config.yaml
hidden_size: 64
intermediate_size: 256
norm_eps: 1e-06
init: "normal"
init_std_up: 0.169
warmup_steps: 0
decay_shape: "linear"
Each number is 128 + 24 x the weight over its row's rms, rounded and kept within 0 to 255. Layers, rows and columns count from 0. Numbers have three digits each. The size before them is the row's rms in percent of the matrix's.

# v: layer 4 attention value, 64x64, rms 0.465, rows 43-63, columns 0-31
# o: layer 4 attention output (transposed), 64x64, rms 0.392, rows 43-63, columns 0-31
# up: layer 4 MLP up, 256x64, rms 0.434, rows 0-158, columns 0-31
# down: layer 4 MLP down (transposed), 256x64, rms 0.203, rows 0-158, columns 0-31
v43 123:090122155197134120109155129129108129094124131112134124143151148116135145146099124097136107118124
o43 120:133115131052134151101130120122178127119140094164132126109107121139146162115185173130107148145131
v44 128:156124185141145141094163133120139145166103119138098132126122123096081136180081138121162098132115
o44 125:105131109103124097145141092122147120100126087150143143135138125158149135087163099127074166128142
v45 110:101123120152163127111092158129139121100136175108128124132099120157099149153137124129102097131122
o45 105:144129111125110119094173112128132159117130113177111146135112133121167118117118168146152135106129
v46 101:136140084126133114121135165101137143109125123097117135106175117122142154137167094153119158080117
o46 106:104115171130147143119131106172128099147095114168130092124088159092163123161125143103134102160120
v47 118:140134114179135123121128140151164145133090129125116113160082150148174130127165133114141102162175
o47 124:150104144063130149140132123131137140128199082122155086112121109100073125158159120123126154103119
v48 123:101108151170117135145075128126102136141125117137120078108139157105162106118143158156106145154124
o48 134:134137144137117157052119182131168129109147148143109171116135095128127134116125098072138140094125
v49 149:074162177128159114137118145129119145135120112149107150136149122142123112101107075096150115103084
o49 158:159102094105107170112143094134165117147115146116142119120121148070135140127128171136130156157167
v50 125:109156114104104124141146087096127094140126141144162083138127114144171136122077150136131128113159
o50 129:133127136146134148148105155151111134162144112113145140133117133113142080131159125111112164169088
v51 112:133105094127116168122117102132102193138110119139146098147119130150165091093106141147134134101137
o51 114:141163134131136142117101134102150108137132161113116173158117137092146131132132083092135142129100
v52 140:132129105112147158117148123123106118136174090140151114093114119112099116121109148149125124109124
o52 124:132151126146160109110088096108142142124138139097116137163082140174145162097129104137108137177128
v53 105:105132107128158132118151146102079123124124158144187123180141083121178117113143104147122115114130
o53 104:140144170102129142105092137141165161138106119103116103129077155123124140134082163112151142179122
v54 140:112135146102165170148155124128113104138150119149124138120132102105152140141140100099117144128155
o54 140:116096143120113088126142135113128148139112146115170099112173135160088128161080173149122138154083
v55 116:141125124135162153087141110141115194134126109133118120119086131157125096150104116070143117117171
o55 127:117155103087129124151134090110182106120140115116173113149133106117144143128123110163123150147101
v56 110:161124143141121137123118114143131152111114114139158115152152126121111094116159080166097125149097
o56 117:127140103124137099121115109121135114132125140121090111082136125140118177109084114113179118100157
v57 109:126111123115145114076143116137099127138137141101057116115108106136147098153190117095156109129105
o57 114:127123128118091142133119105144160155119170107134189111178117145119091144109112136151104156135133
v58 114:124150144109118100134105115101132123101107126126135148104180150146124128151078111179147109118125
o58 116:111175111165136159148122120148115126162104098149116139151099123081181136105150113086118157132133
v59 124:109118183144117106155145134119151113158146134157133157106131144068110153121117175117135114105078
o59 114:131075131108140143108134129132129126106119159127122160163116132178124136114132104149099139150136
v60 102:096120120114143078151145104100119098167150121114153150147136111108122126097137133128122152100118
o60 113:161134164147127169141117124142110131110101172089154135138117156120095116162108112145113130161159
v61 105:115158141168149073134167147112112161123118144101129144132168126125143149141126108115143109126172
o61 098:114124126057140195142139112130117145135126097130166113137102152085131139147147163110128152130087
v62 121:120131175092165116149117133117112132119152117144120128116167107143157094122151092156103096108124
o62 110:150160144132133140113106095136110126155079108107130085124105135087127175095094134120156168160105
v63 102:152133125165154072117144113155115110141108133115138132149124135132079129110162142092167110156124
o63 115:108113102122110163171131122102151141093168128087135122128112114147080145127108115172126108102145
up0 093:109137121115116132155143109162111120172117180100111109101158127091162142167132116106125128110095
down0 089:098127122141113137137144116160110189129111105144088106172104161073119100130149128095090143101113
up1 104:144130173103095117169098120154102156129126123134124096131140164112145127130105132133169154155089
down1 096:138163160114164138095125129135155130161087146166177107135108153119115148080092116144104155096122
up2 093:156126115164126147112105106173090156093163134105094103112131115107141120164122164113118129142144
down2 085:143140145093121125104120115127133115145101167127142109159116133129111129096119157117110099109107
up3 107:166177102131126126108086100128136086135108137091123165147106158090123117099124120103121122123120
down3 096:128103129108130145118109142146130135118145131130133056126135124123143143163124179131104170125121
up4 100:098175165132112109132100130132097153153142110114181145178143135109110130139156119134140086079125
down4 107:177163097117103116125139122099136173160149111118156137102092168129132159161099125163170168104106
up5 108:170138100159113143131130118101140110149107136113139116146137130100097139130162081147102099138092
down5 121:182113084126098141093147129090115165101111145143123131132090097137118153145124153121158166117161
up6 085:122089128132122120132110138139107134138125141169086125141122140158176104131125184140096093123139
down6 078:106153093140144137128143143096141111122127138159109119105122159073121158143101135152078145095093
up7 108:129138129089162116134132097145142140070111107088135132089122120151141184155110142143134111171128
down7 114:132148159107136146131092116133171123184094103116129176156138131127131125100124142149130095082102
up8 092:126131142151116122171102140119117127151136155127113116106105158075126141104146092153176135144128
down8 097:148124171105155122116107154131134182146116148158091137105115095145120156068163114116135125135167
up9 096:137138094110119141110117113148157131169168100089124136095109157108134115133133159113137101147112
down9 091:143101101121123130108147149159150125166146133123146095118111161133158123149114124106148120137174
up10 095:132129097104102135129103131107153139120123113163103158128101126158157108097164143105100114128134
down10 086:146166155123112154128129089147149137127103106118107125174111135113100139115118135110118096122127
up11 097:106126177104111148130090132158127151135144094125108146118123063126113158115084108136147166186124
down11 087:109115115135112155130066129130118109066121123105145119166168114113143140165160151108118152151107
up12 090:093118113110145129082124112124063158134144131104141119119182121155078115101105160147110113118123
down12 079:163131162166151125076101121104126110136120152145154152154115126144104144118095189075109130098100
up13 097:133095123175079126133126102134120170122104099131149133145147152106119111107113166163115133155114
down13 093:126119145154096111098132100151137143096152098112132128124102164144135125148145136071132136146134
up14 111:108111135152114110132114075115100120127126090134119124079132156087107092114137118151113108124110
down14 105:080102145161141138115104144111150120141147161129133113130119181102108156096154092161145110107117
up15 103:079147142155093128088148106121124121123137134102153130144157170125119088134096128114115127125137
down15 092:160145123078140144162100120121167084154133110151102147105133126122158105108148137146180120122103
up16 108:095136126139116114124110121121140112148128131135107188154176119138161133115113144098114151130103
down16 111:116124072095123149113100122171133143124087136087170116095168146067111167145127158115134097107151
up17 091:081143102166121139122078131152082135169104099141130139120114127129098099128109139142133104122128
down17 086:174136115135122148134141109155121121134121132126204149135120094099117119137121106144114088102145
up18 095:093139119156122133108105112141110126155089135114134090147129116142162114110081139155097149137076
down18 081:112115123133153100155146111151103137088122107136103070124129092117149117121148114081089140108168
up19 100:112110125155174100156094083155134130166106147087128136152156110131163138138180147158144106172088
down19 095:143131144170123125114084135114113097155090155082144088149153145140143122140128067168138105139114
up20 107:124107117098151172092124118160135107173127101123170135129171119120159146129157104113145103121096
down20 109:133126157116152135075090141117121135136134172122128105106152113135115103095133065133112173132181
up21 097:102138147109136079131087107125069162143117104067101144134089138122139153151124135124115119079109
down21 099:124155140134128121135119179123096127204136153077158119094147104133130113093085088163137092110160
up22 096:101188152122113125137081166133090156093129132089096126127112122085113145155129115138104151074147
down22 087:160130102103141136099145159104162137143112144124109145143094160132144160116101135117073115130112
up23 104:108075188088128080131115128125085143122152142139155119128150122120147112116128135162152141150072
down23 113:143112086133143112090097125149133167096141122151111092161116139156126115142133121167141170130162
up24 107:102132159152111139093075112173119134131123115129106130104076164100159142165109128109116146161128
down24 104:147188154149107113121109107135128108161097121134160092119135133132131138093141112164123123125124
up25 088:104138138126126099094165095145098104159119099102111087147174130126136131148137115129126135170156
down25 068:141087126137127149117129130156077156127140124148109150149140128165089098109127096129147118171106
up26 090:141121096092130139116180103148092113136171110112103170115123155126142110119160127148114125152144
down26 080:127134143152084077146117146137126116095109137132156130139124125123145167095105117115087160149146
up27 095:094101177114160168161075137155109147123132144119153124156143064122110155092130106111139095152126
down27 100:119128118118144152105151101150089131132095153108157124145152080146169163126135092133158117149151
up28 106:100133128167138131139125150153060134117159143107102144149137106110109094138142089107126149110125
down28 104:148156153113137127126135121194113194133135114122151135118132145081103162131153085128125136116140
up29 089:133112166159172111100137121086142131111118172130168138153163142123121124145116144144162124160093
down29 076:086124157132087136182098118111107135146148134151143132118139168088103077099137130124149087152111
up30 107:153131150172105086124141080090121164124122141059143110134122130095125138119108129163118150144111
down30 097:122152127120105114120107103183159202124107131141102115104129086142121143141084131081113140123125
up31 092:134126145118139140107116103121144097131120121102123124096137125078106153137132157139104109151160
down31 091:071092143123120153159144139108112078128176131148136118128111116155141095157082101129159127141105
up32 098:135136149092112139114138109168132141083088077110150151089135162153098146115138082145088133143126
down32 101:083101089168131119134202141103154119149184152144134121116114103097115126138144126103134146122118
up33 102:085137120126134093134105115132144084099107146099146145133133152130160162136119116123175117181126
down33 114:144096137112108107153135114164106128117108154118154111122127107148117158157134116109120152123149
up34 101:142161175090146157130092142118106144110132069136116119102118103116129129140139082127132128126143
down34 108:131099136137087151137114127141102128114148112120137112125128177095149144067144127156160131174133
up35 086:111091136077124140082135106133158140134139116130086179151118162099170163085129108122076164152150
down35 081:142128087158166116171093131134121115163105125093149079171124116132094092144170103147113096164153
up36 102:081104164129131144147120132147122133119171107089084191126126110149122135143135107143132116152142
down36 101:122174104151138143135107120135102104098106104137144165135140114146154157113104145138143123136117
up37 102:147146155137130144099100197102129140138155128116147101152135093092118150124138162148139145110124
down37 103:121124117094109148153111096093163148152150132147136102164120118100153133149158136115136156134073
up38 102:121110170119140102103091127138119122151132124092096166152139120172140127124135099163131131128106
down38 107:162144140109121143145097147101152150142130129130107114133119125165128141155104159113153124101112
up39 105:111122152076159184122077115165107123118129100144139126144150083100115129125139087162110122173127
down39 114:138115171130138133156068122157100115162097177105160136164176120128126117150093128116145120177116
up40 107:085147092130166100124131126106106160156097114109087116089088103118133096167089135129140126146125
down40 100:111125147166115132117130142122090112114121153144123136110114096124118052141152110122095130135149
up41 110:127106136127134133116106069168154098131093133122103159159134146117152132142165131116112079120136
down41 116:107163140160119114125188154117147153110124123092126147136103125093126156155061186097130126137134
up42 091:140099112140139137109132130107113081118140127124133145105142091114131125137219080154073134111112
down42 083:148140092183115156145159129147186111129128142133166145123095130132133146153137122088118083130127
up43 098:124122109119131126092112085162095186095144099124139138141147140131110094166162117117083132134168
down43 094:080126157153132125100136128148147126123145148165188089125116137133157185105114129095139153147142
up44 114:125101149110112150194112109109099135144131109111110110141160149115163150125137131140098143154140
down44 117:122123136111137124157102120121089118102157158139150117138162132137144162123135149189104149175110
up45 091:157115085117120120139155141122163186180124107141113137090139122142118138096095132175097083145110
down45 093:169131104127140161099134103118174184110133131120113138110114122127168147132127126125127131094102
up46 098:122149126111116132076137107124106160114115115123088120108161133087166179131140136129105125136126
down46 115:086144071148140117179123119143119132127131110134113156128175146150106140142118139064111100097090
up47 090:135104093177100134103116107115157156128119134132151127166115127097110158178099118108072114171161
down47 088:106123091116123143106164105110088128142155154138157123094119107142145167135147081146170151115162
up48 103:150144114152143138111109098117087154092161094099124120132141183100130132136155094129132092131179
down48 100:099124129123150114136081085172158165097126148167121105159107132161151116114104164142130145144106
up49 090:124106148083122132159149149102104100148129134144140159103134112107133140078166143154121130126141
down49 085:143165118136113116118125130185103152106081109127098117134142140113104144132113125082107127132152
up50 095:116142139096118145100135102151113143154109071088087133125096146084125140105139132124192095125121
down50 089:149127137117166128139070144120115106145097124144154103124176150135125190169106117157082103138137
up51 104:100084165148139163134099110174142161116106159128086109149136137143123125124147084143121108162060
down51 104:127124140127114153141122162121148111124129153142103117126155117117167185120139163090097092141129
up52 106:075172126117131151146143154148125204130137105133115102139126132114078125162117148174123107144149
down52 103:137138092161106136127140147127122107125113131178161180097142157126133164153092103096113124121126
up53 085:138127066113136100120106130123123136162122108159159144104120127121149131142108140066159113114140
down53 080:107153132140100122080108135163133150096154146135120115122090159189149123139119116090151145163129
up54 110:099148158185136138125128112163088135143143158128135150112114171136121120135141138171149092158083
down54 112:185136150095124148123084159147116087160107140099108136144149104145131117108110151116130133131103
up55 102:120114117117104129141095088151129108080098184116129119107157111142118148122126063120151143114110
down55 093:113143118149110124096115130159107107095108153136208097129134140128176112098121116146104113126129
up56 099:135105110148121141122114139101123150143113185113136128158120173168116140089113112134117127118147
down56 104:154143149123155143172158122184112130133152086149121093132100089125163126129092118111111125118189
up57 083:084153173137116100106141125139159126096084099160123156114119114118117166097114095113111126117087
down57 089:142135113121136147154116143088120110100132113145154131171110125130134149071172151168132071116107
up58 105:129105097109087132160123127150114126117116129088154143172148149098174155165111081167118154122113
down58 108:088140094108136079120157150130130130144077130110128131135136126150106139151131096121088119097114
up59 100:146122152110094104136108065157146085160126146095128124151152157130139151163130144161151123140110
down59 089:149174183095141115150140130192128130117148138112112113136058091113131156129109147117111135151164
up60 107:139108107132128175068112150117103124148139142152139101137156130113129136201160137127133168113092
down60 115:097120171124154122162146137144145164133122100112111151111106112069120132143169103091123130119105
up61 101:146127149103126140114112084140110119166092079156136114134164145092145119106120139127149120116135
down61 094:179106134107142105094177116125082137140155110121156119142118162135140139129135087102138136114181
up62 101:127132069112133105165105099146132095162135130091133116111164148132123115124098116123155106123133
down62 096:147137169115101118162118145157100124154116110101140148154122139098088133135126091097150128115102
up63 106:128163130096113140134139086147168151121148126106154082086112137092117142145098155130163134096143
down63 098:142114121105122138140065113108130097160138093162129144167181167143114146163105133148123106100122
up64 102:113129122142133100141090082118129111113162147113108118114125129118092129116138156158176135113064
down64 099:138113110106146126145100120136105110145119148120125145138153104129105096052146130158118143087097
up65 097:143131141118091140135132079149137150125093119145102143139099101061091117140146160147122090152119
down65 093:118133149138100121151114086113158108142158142146079142141130113078075138160134137068130117156125
up66 079:098106110063161159127095139116151103147157145150104120094106129144139152144126113124153125143164
down66 070:144166135142112097127131147138150131124108084108146115139145148135089110115137106154105161163162
up67 095:090138126128144167105124137153125159122117116108116131124141131141112084140156165140121141155121
down67 093:157113111122149153158173123091122091109139173120173144128103153101124146103162137164169156110150
up68 105:085114128153141133139118113097156095093079151116157144114114154138148127127144146137127121162114
down68 107:161185117139124133139189153139123113135163092086119134124113125116072127132131150109105131147175
up69 103:108168166125136159134082173109156097098138165109106134088150105106142123133165127067152116097108
down69 124:104136133142150118118142116154124122125097151105126145110135052124134113134159084076105107126176
up70 087:162126125160130138159133130141124149119116116124158137164162105133107159077175118169171096145131
down70 089:126125148124127143129173145168153153139127113122161153118121124138128137108096113076107080103139
up71 104:090147155141188123166126134102132129093152161110117140111135141120135172137121118068156131083120
down71 121:144090139159170129151147107174132125112122131102138163105057082156105150158130126085145123140124
up72 091:101115117126082123142136142133112130125074133122113120117149139114134083153119107119084161155119
down72 080:136114110120160116109134122126154171114105139162120142123120140137135099156072160136170115108143
up73 116:153140103146056123128111083117138160091138105152124143126090125159113105178110144134118121111112
down73 117:161172097109123138133130130118176147120109113170090157119096112141115110109105168125122109091116
up74 095:156108078146109149134116190134108119188103112123103115135154118098139091117117135156140133125138
down74 087:124137119126127119173216144082138111100143123153136101147123157124101140131116135120107160156131
up75 102:080133130155108126135123117146144088116171148116128110138130147117153147112123137096140073145107
down75 100:149132168136098160126128069127138131067086141101152129144126149106093137090143084147144129168128
up76 102:175141171142113088117111151162107118140112125131137135140145118128147106151149106111083131138119
down76 092:158131126148149154145142097140174171149131077109161130112138149088112120119143142071142108139129
up77 108:155167153144102166145143101111103140113097153097124090136117112117143078140095139138119067117098
down77 114:158130121136092103095137158165130121147133103135105157141088131105077160135137145144138093171131
up78 093:111117109126126091102136124111137143140176122156145129129153129082093097137155091136105140144116
down78 078:170183143140082118082084140125137115120138113144174142137126175129118132155073104136109124110122
up79 090:174117109128085159093169109103118182155115170101091082128112141094118141116096119113104142144108
down79 071:132150146120137130173146128143115130166086143142118100111149112096107137129120109142115107156128
up80 107:107161176098128110089116104100161107098078143111169122149128150140109145108099126131148128157102
down80 118:120138157108143119195086159169103092131132171127112116135141148162143122133112146121115126154135
up81 102:159133088134058108105132136122131161134129121158138173128109125113153143127136088145184099121134
down81 112:140093109157102135095166069130157148103143105096125174117145123141146130146121141141127106105098
up82 098:125152134163118078127131135118122104131131117099182122120164137159140126148134133187141103128112
down82 109:099123121097110169137106145120090093106121118099122108124168144144168093117133101170117174121158
up83 113:113106162096102167141083148160133127173123114140115142154115166114122114099133141139126118119129
down83 122:132112096124133150101173151120132169123139088150110131163130137092128122134108134109134159041157
up84 097:117106139119127160142124068151085129141150119105133147173126183089096149124135128135142135122132
down84 081:055119123120159165091125133129155126108094136115105164110142130146090100123158139151130132110109
up85 107:087126100141116135122146147101147094172130127140146150082184159104128179102145147125158111128109
down85 120:161098126116153122114119161130139163145120141108138115108139144072137151134096133091110133145162
up86 111:138136145116106129092119096176153101152139122086113125124103106094124091148145156120149116169089
down86 111:059096132151131115164114151135179146159152100138099126140134103123133118104146146099095166178120
up87 135:145139127094075137132083080143152138115121086132114111114086134112152124158095100172132154172145
down87 154:185119127140156118132106117194146129139097109111150110147123107125086148132146115103122115146142
up88 104:087106151112135130154098081119096103102122158138137114151132098114136123140131140162137143142120
down88 099:093137105157119148145060163128099125123126154134164115128124102186150123101135135167137134138125
up89 083:123133151100142128106132147108153117132098097120147129144141114094146158185176136161095144145100
down89 086:093108120122101112121082153132147130176105115161123118134154170131121086158144140169168123138114
up90 098:127144137096140110112114120125100111094135081119150105168096126131109103157191110120117083139148
down90 089:160164093086141131083177118092144170140126116111108097105154140114111120138169110141122096124174
up91 090:129148149108161126126079077151144092150130121073133141091123150092161176140134091138108130164122
down91 090:108112133165171126112152128142124138091079184090141141135103104136104159165145135130155093095113
up92 100:115071126089138105154148069140131077128128156127132110117116157131143132153146147126134103152159
down92 087:128137148101155175134112164134115120124141103167123108123138130131131145098098111161110178126131
up93 102:138166103157137109094117146066177123120130152109132149132131113132168135082145120115156149144117
down93 099:088160129122139166088080141145101136116110078140120145145129131100156119105148114139093158124166
up94 094:103119144136156084160126147125117129131128142109190101161157156137136142138131188146112114131116
down94 087:143134123117127141145106124138154126168127105132126143118147149115122118125102100137109110169084
up95 087:131123104118152122165139118106137104133101128153062106135163175115117148107097112086171120134143
down95 083:129140119131112109154186123062133130139143127161105142142181127097127125163122110089140146102141
up96 129:102166151106115127091113082142170101113138151094153101113158096105095147131147166112136123135105
down96 149:117130116099123105170106084137096120192106114132163114161144134139125151110132133163134135100104
up97 095:112103129089157115103135119133094133095109179137156161103124171151160121150119127200167111156137
down97 094:093141145144087126144118110192161133135088145114114086142121087140071113127117143100106136122131
up98 123:110123117116106129132087101158177098126120137143124169112165119126134142117102056089154142113134
down98 135:086142110161127124071148137139152125135145158152080135129117100143123129140127147087101121113137
up99 099:106138146118115107139150155126101169111103115143136138106151121118140106137156096154133178125103
down99 096:150079162131115130141114110121131089164113129118117118126119148118150172148125168112139114147138
up100 103:112103154125074105118136153092158139109102153124138132149129080133120152102111121148146113140099
down100 103:147117093170144174114105117149107113108078099133146131124137137171152101166166133135111117116124
up101 110:124119134135102123117115140087152136125104175103200123135185129133118117133105149116142138125147
down101 127:104118136145133088127154147097138144170107141154079127138131142148082186119158094176135126135111
up102 075:171122158114133114095145088147097113176103083120148130086127137092168110154107150113094119143118
down102 070:117123118102128162167145118093158125158143122122131097132123154091064140153129126114110128118121
up103 093:128135152136129126122135134126072150118061117139140104126157104150126056172143154115148132114138
down103 092:115136150122142127108135175128122174132083093146176147118081137152106105103125117158137154108127
up104 091:122106147147136127134117128105117143177111111102108099191160168153117102108165153126113107143142
down104 086:097110144151166178114137086104156141169109108146126121114122129143152138123156145059115128129121
up105 096:122137085143112131125134116111130126164123175104061149151124118101151141143079112099112108137093
down105 100:100102152082156138135154136119126139079152099146143108091115111121111167121165087131141114111146
up106 090:105167167134131108178142108117099114131154139118161104166160140100136098137122155166152101114115
down106 094:099120124108136092093140123126120092160110145124151125117147178129161086152147119161109121161139
up107 090:157108108115095134132129098141133079116130088120120093133160187167122100116104140158122155111165
down107 089:112140201133146133165155158148104091145127153140135142111139142145146141140142120151110121116131
up108 095:134135102168105146110098128143173118142101116171137135157104124127178129100185142120153079145142
down108 100:113104104114136124130167119137105119150131127147116172091130095100163106134160138135080181102108
up109 115:159125166090098168153095112114164116113148116143095143109145139127119136108145116131164133088131
down109 104:134133127165125113150170166138137113130075152116145122118106119122108148129156141161095099090107
up110 099:127156109093138153096132115105132091140123118120121162144161148142107127099126148134139097142142
down110 091:135126164117118114129087139143063155173119145145144116094129097109084094101127131130161115121136
up111 090:121159113120081126079130146156090162131149077132101148157155126135169112140124154132131116126146
down111 085:155139166155116105133109101175131101144096159109139130132143103137076191154109145147138097124111
up112 090:147122124146133076136128168136137131135138096104148138159133120126152112153149136142092150136122
down112 081:106114162163111077173104139097131124172130121128107128111116141134123133106145157150146123152100
up113 105:145116137117159141169081161102116116126077153112089104111131113104134163111165090136151124144134
down113 092:114148090100170128105166156144135114135117161062125152123149125148157170165151115144119090146118
up114 105:126121111183096144113138115096096117119113165136121123106166131103179156115106119127144131100092
down114 103:164129114159110100117131144165135151129118131110141126175077158128078140165094114103143107129133
up115 108:139130108123128139153142137152141113137105127085095133088171155133149159128088120111117106132148
down115 126:135137160081076167141130158168129105143129133122113169137102149141152151092137144105132114090092
up116 105:091183159155123116142110133159119123143130183104111140156119148097135139107108171097150143076141
down116 107:125131136090127094120133068158135114138111101116189126126165157120125152109100130142086083160092
up117 103:124177122147121180153126122115143106142116131106139090139109156137117150147087123128159118157143
down117 117:134112134138110154138129142136173128106101129150099162136120168136070148173134202159119102122127
up118 109:117150143129072153156146152097157147091150135125113129116188090097130109086123112102149095117132
down118 108:099164166160122102142135167140111067146105152145145173116126125123123114141121134117131153099069
up119 100:128140136138094137155078122092135161167166075117109100131135151084130167157118109150150109156172
down119 113:106094131165146110102152142103163150116147116123113124107131130128131136158109170096113135154177
up120 148:099139098161117082129107148089123136117159134125121153148155142132140102131108103087130107104155
down120 173:082128102153132111124172144063132113123156133134096134135124124120170154120111181118113169123150
up121 124:136140097134129062154141126149135140112091162091169123122148133139153153156134138160169142135123
down121 140:095129160163131112172118144139071094129104162088156135129156116129151160116148084160110104137131
up122 101:078146111145116124145143134145089159159122113091131098149127117127143138163134197112117100116120
down122 110:110152122109135086146111103130125115167175176092135127139132123141120166123084110171107141057094
up123 093:125095152114159117125127138147095142107148124148137130149115107112181108139120110156112149159173
down123 084:168141131084106163132137097176131107143098104140133140112134159134155110128134154156102135146126
up124 095:136135162109131163116080134140129130163092067164084142121145147087137170131160146164131132136162
down124 089:085138134142155124119144158106125141156140096185072116141099144134105139126145150143141134106130
up125 092:146118153098134144124097159062112145104119159120123163105128130113121185136141144080151119067143
down125 094:143122171104211133151118133156162154113147127096140154122091102123102121109150108094113114128171
up126 103:145113133101089130110104104187098137090113118073132136120162157134162110111125137147087107144159
down126 107:158157152148090116134109118139118117084113136145151126107170101139159123115112160122151131115143
up127 101:148135159074130133131077125123134144130102137117113153138115136146137166128119127154133119149147
down127 085:130091129089111128161096149172169112146125147127099137138106092174115101136164117108175126124144
up128 109:147134091125130116149144147138148110122115100138090188090161153120159127118136090130140090165121
down128 107:173156126091127129180109083072116141110111116125132153155144130121129130117154128139155121136121
up129 090:127129105128126101131150085097117135107170157121134123066156154149163137139139114177119122123151
down129 089:140117185135134143138094175165123119134125118133132092135091108162108200118130111158119133136133
up130 105:102096107103172139141098140116171114159136148097122133134153141121135138098105148103166112133138
down130 093:140114062118161144150119163143170137106083115126081116159131140121125132109157115115103145079113
up131 081:140157083112155100125183109111114134102125074084108128127119099130090152123173104164108132149187
down131 078:123108147119139149079101158095144143148107159176124139087122145103140127111099151085121136107108
up132 104:096168132105132104138132139096140121113144090146103147128158122120117146126094139102121131103122
down132 097:124130131108167136095097126167136106138105114123113108108105158149141095156074124127122102152144
up133 104:087127111100119154140122092148127112148148120126139136123144110179160130112151091153106125108148
down133 123:142146126122119094120092125100136095157135137113137122104126106140166131072141109096162125099161
up134 095:096145141124123110191124135144094109094158131118179174108122146117174112125095175152117086140105
down134 103:067113153084145144107124119107137102130108150156102113152146086177148139134124125161138168096131
up135 107:101086102073176132119117105141108112118095107128148107115148166132130108134134127142151085126115
down135 093:118130182129141120100095139138130095086129139142101121155102139133124086125107117141131170172110
up136 085:104132092077111124141161092114138117070149090102127150148141133169110154101127102166124111132159
down136 092:134147145181136114125151142111104136157118135165120115143121126066125097111161107103142112123108
up137 093:092138122121101124108138122160180133134128091142138120147103165170104176158147115153105131135133
down137 085:129093140126131116155124132103137127170156117123104153115139125110112103092177139132152090140116
up138 115:151128128133118140140095142087096118107157113146127121169129146117075096112152105130153128127102
down138 112:103139190116110160159148123126128135088076124102140134140116127145128132113166143125094115139146
up139 113:134085096120130140162129068114105093079144147113167134129164119120185132121151120163114134162130
down139 125:150127142103144134178115116149121089122122152118115126182129055116107168124133127146118099135128
up140 087:139144122119115104134109170083130159103133112097095158139145160123138124091164098161122120108138
down140 099:112090134102109153168131071108141105105135112147135128120159153111144117136118113110143178105126
up141 122:101125157080146147151119148142091158180131141115157141166116103101121162140131145129135120127093
down141 134:147106105089150165144173121124116157153138128077113094153119184132136161155140110147131092109124
up142 095:101138138133133129149161119109148116102138124129126173143090149155149103153144108106121119123147
down142 098:109083106174174094115111091111125136106155124136121118139162093105149165127137129093149157132125
up143 097:099146157141139093132179189117101172132130102117110128155113139121121122113077129087137118145134
down143 086:123114086098155113113150139119130112116134123159137128107153149129166081090204097136096149135144
up144 108:097121149130152125083096111111127128122117145108191059123157110118149161149154087165119141095168
down144 102:159115141122119159147100099184098112130104131147142093144125101119100129126148121161149126122155
up145 116:154062114096124108123102106159107118136139126141140113146121130105141152122141118133117156140126
down145 114:153143152141128130115095138119121095109117140127153066122129151134098138138144095150150168148163
up146 117:111123168147130164140094120172064138142148117101123121188128176139096117174142141127111124167117
down146 143:126132109133172134097142141118091118143137120145084119144116140159111126120159096151168155138139
up147 092:106110164143105161153077150166128126153121182115169113107125155124164133168123115128118143130094
down147 100:103141150122175164104112115094136164114102113160123113147114159129098119174123137141124145132141
up148 079:182123125107138138144118090164100108157126088145092134144103148149128159130138122134101107146161
down148 072:131125167140145108096163157107157126084124121175139136122143151141090122156094077131110148126124
up149 107:153144122148094130126136133171070136122127105134097114114143147115163127136106133110084145117113
down149 096:166132124071106153138110119112118124147127135115141164109105164149100139134059142151132133129097
up150 103:123142134111101106103115135128102092140091200100145160160201128121112116169104097141165120103111
down150 114:161141125125156152107110108127147157117116089110157098135130146162097150161122120131093094137096
up151 100:165122094109122182098143123120143094143102134119150125109121184103152113157136166129131139115135
down151 098:117134130127130149127116116134106151149180146125112088111149151095154185169093128136161159112132
up152 105:127142102191157099106148121089098107118127141089132115134185139115118108118165109149167089119105
down152 105:139133174157134138147136135174102119131121113089195106132127174092150119144149108128145104128156
up153 100:124104114091152155090096082104163130135139148113135119121122169132155133120089093090111099127145
down153 109:134173132077158154113079115126117131190104135137135116152114120116085161118111125138104112149145
up154 099:087106119113137126150103090132128138131126089130138124142128136136112114137087081146132143127100
down154 090:118105145161116152097095133127074174106127149106161103121154119125130123139111128114111171133149
up155 099:092143127141116123100126097136120166145089114160126169124109128129142119115201132147137096120120
down155 096:083134125158118111102127126098150150095124172143119142102135082129130135132132171145123131168099
up156 090:105127125144091147109155109102138144115127122161138111114093154072120141168100169149159136145109
down156 077:130156130115118184085092151161146094161081150106157115153090149121135098144111166133136131151144
up157 106:141122136134125134126098164119161112157127152142104171124107125096122134131142094091112150116093
down157 116:160151184127130159144119102185146120086133109114162140170096122099139131125117156111124116164146
up158 109:135127148135128097093144141174072138123104144112103132095153124117139098155138136106139070092166
down158 098:122103137122127109181077123137129122127101169093141088150158141149106183161107134146121145157133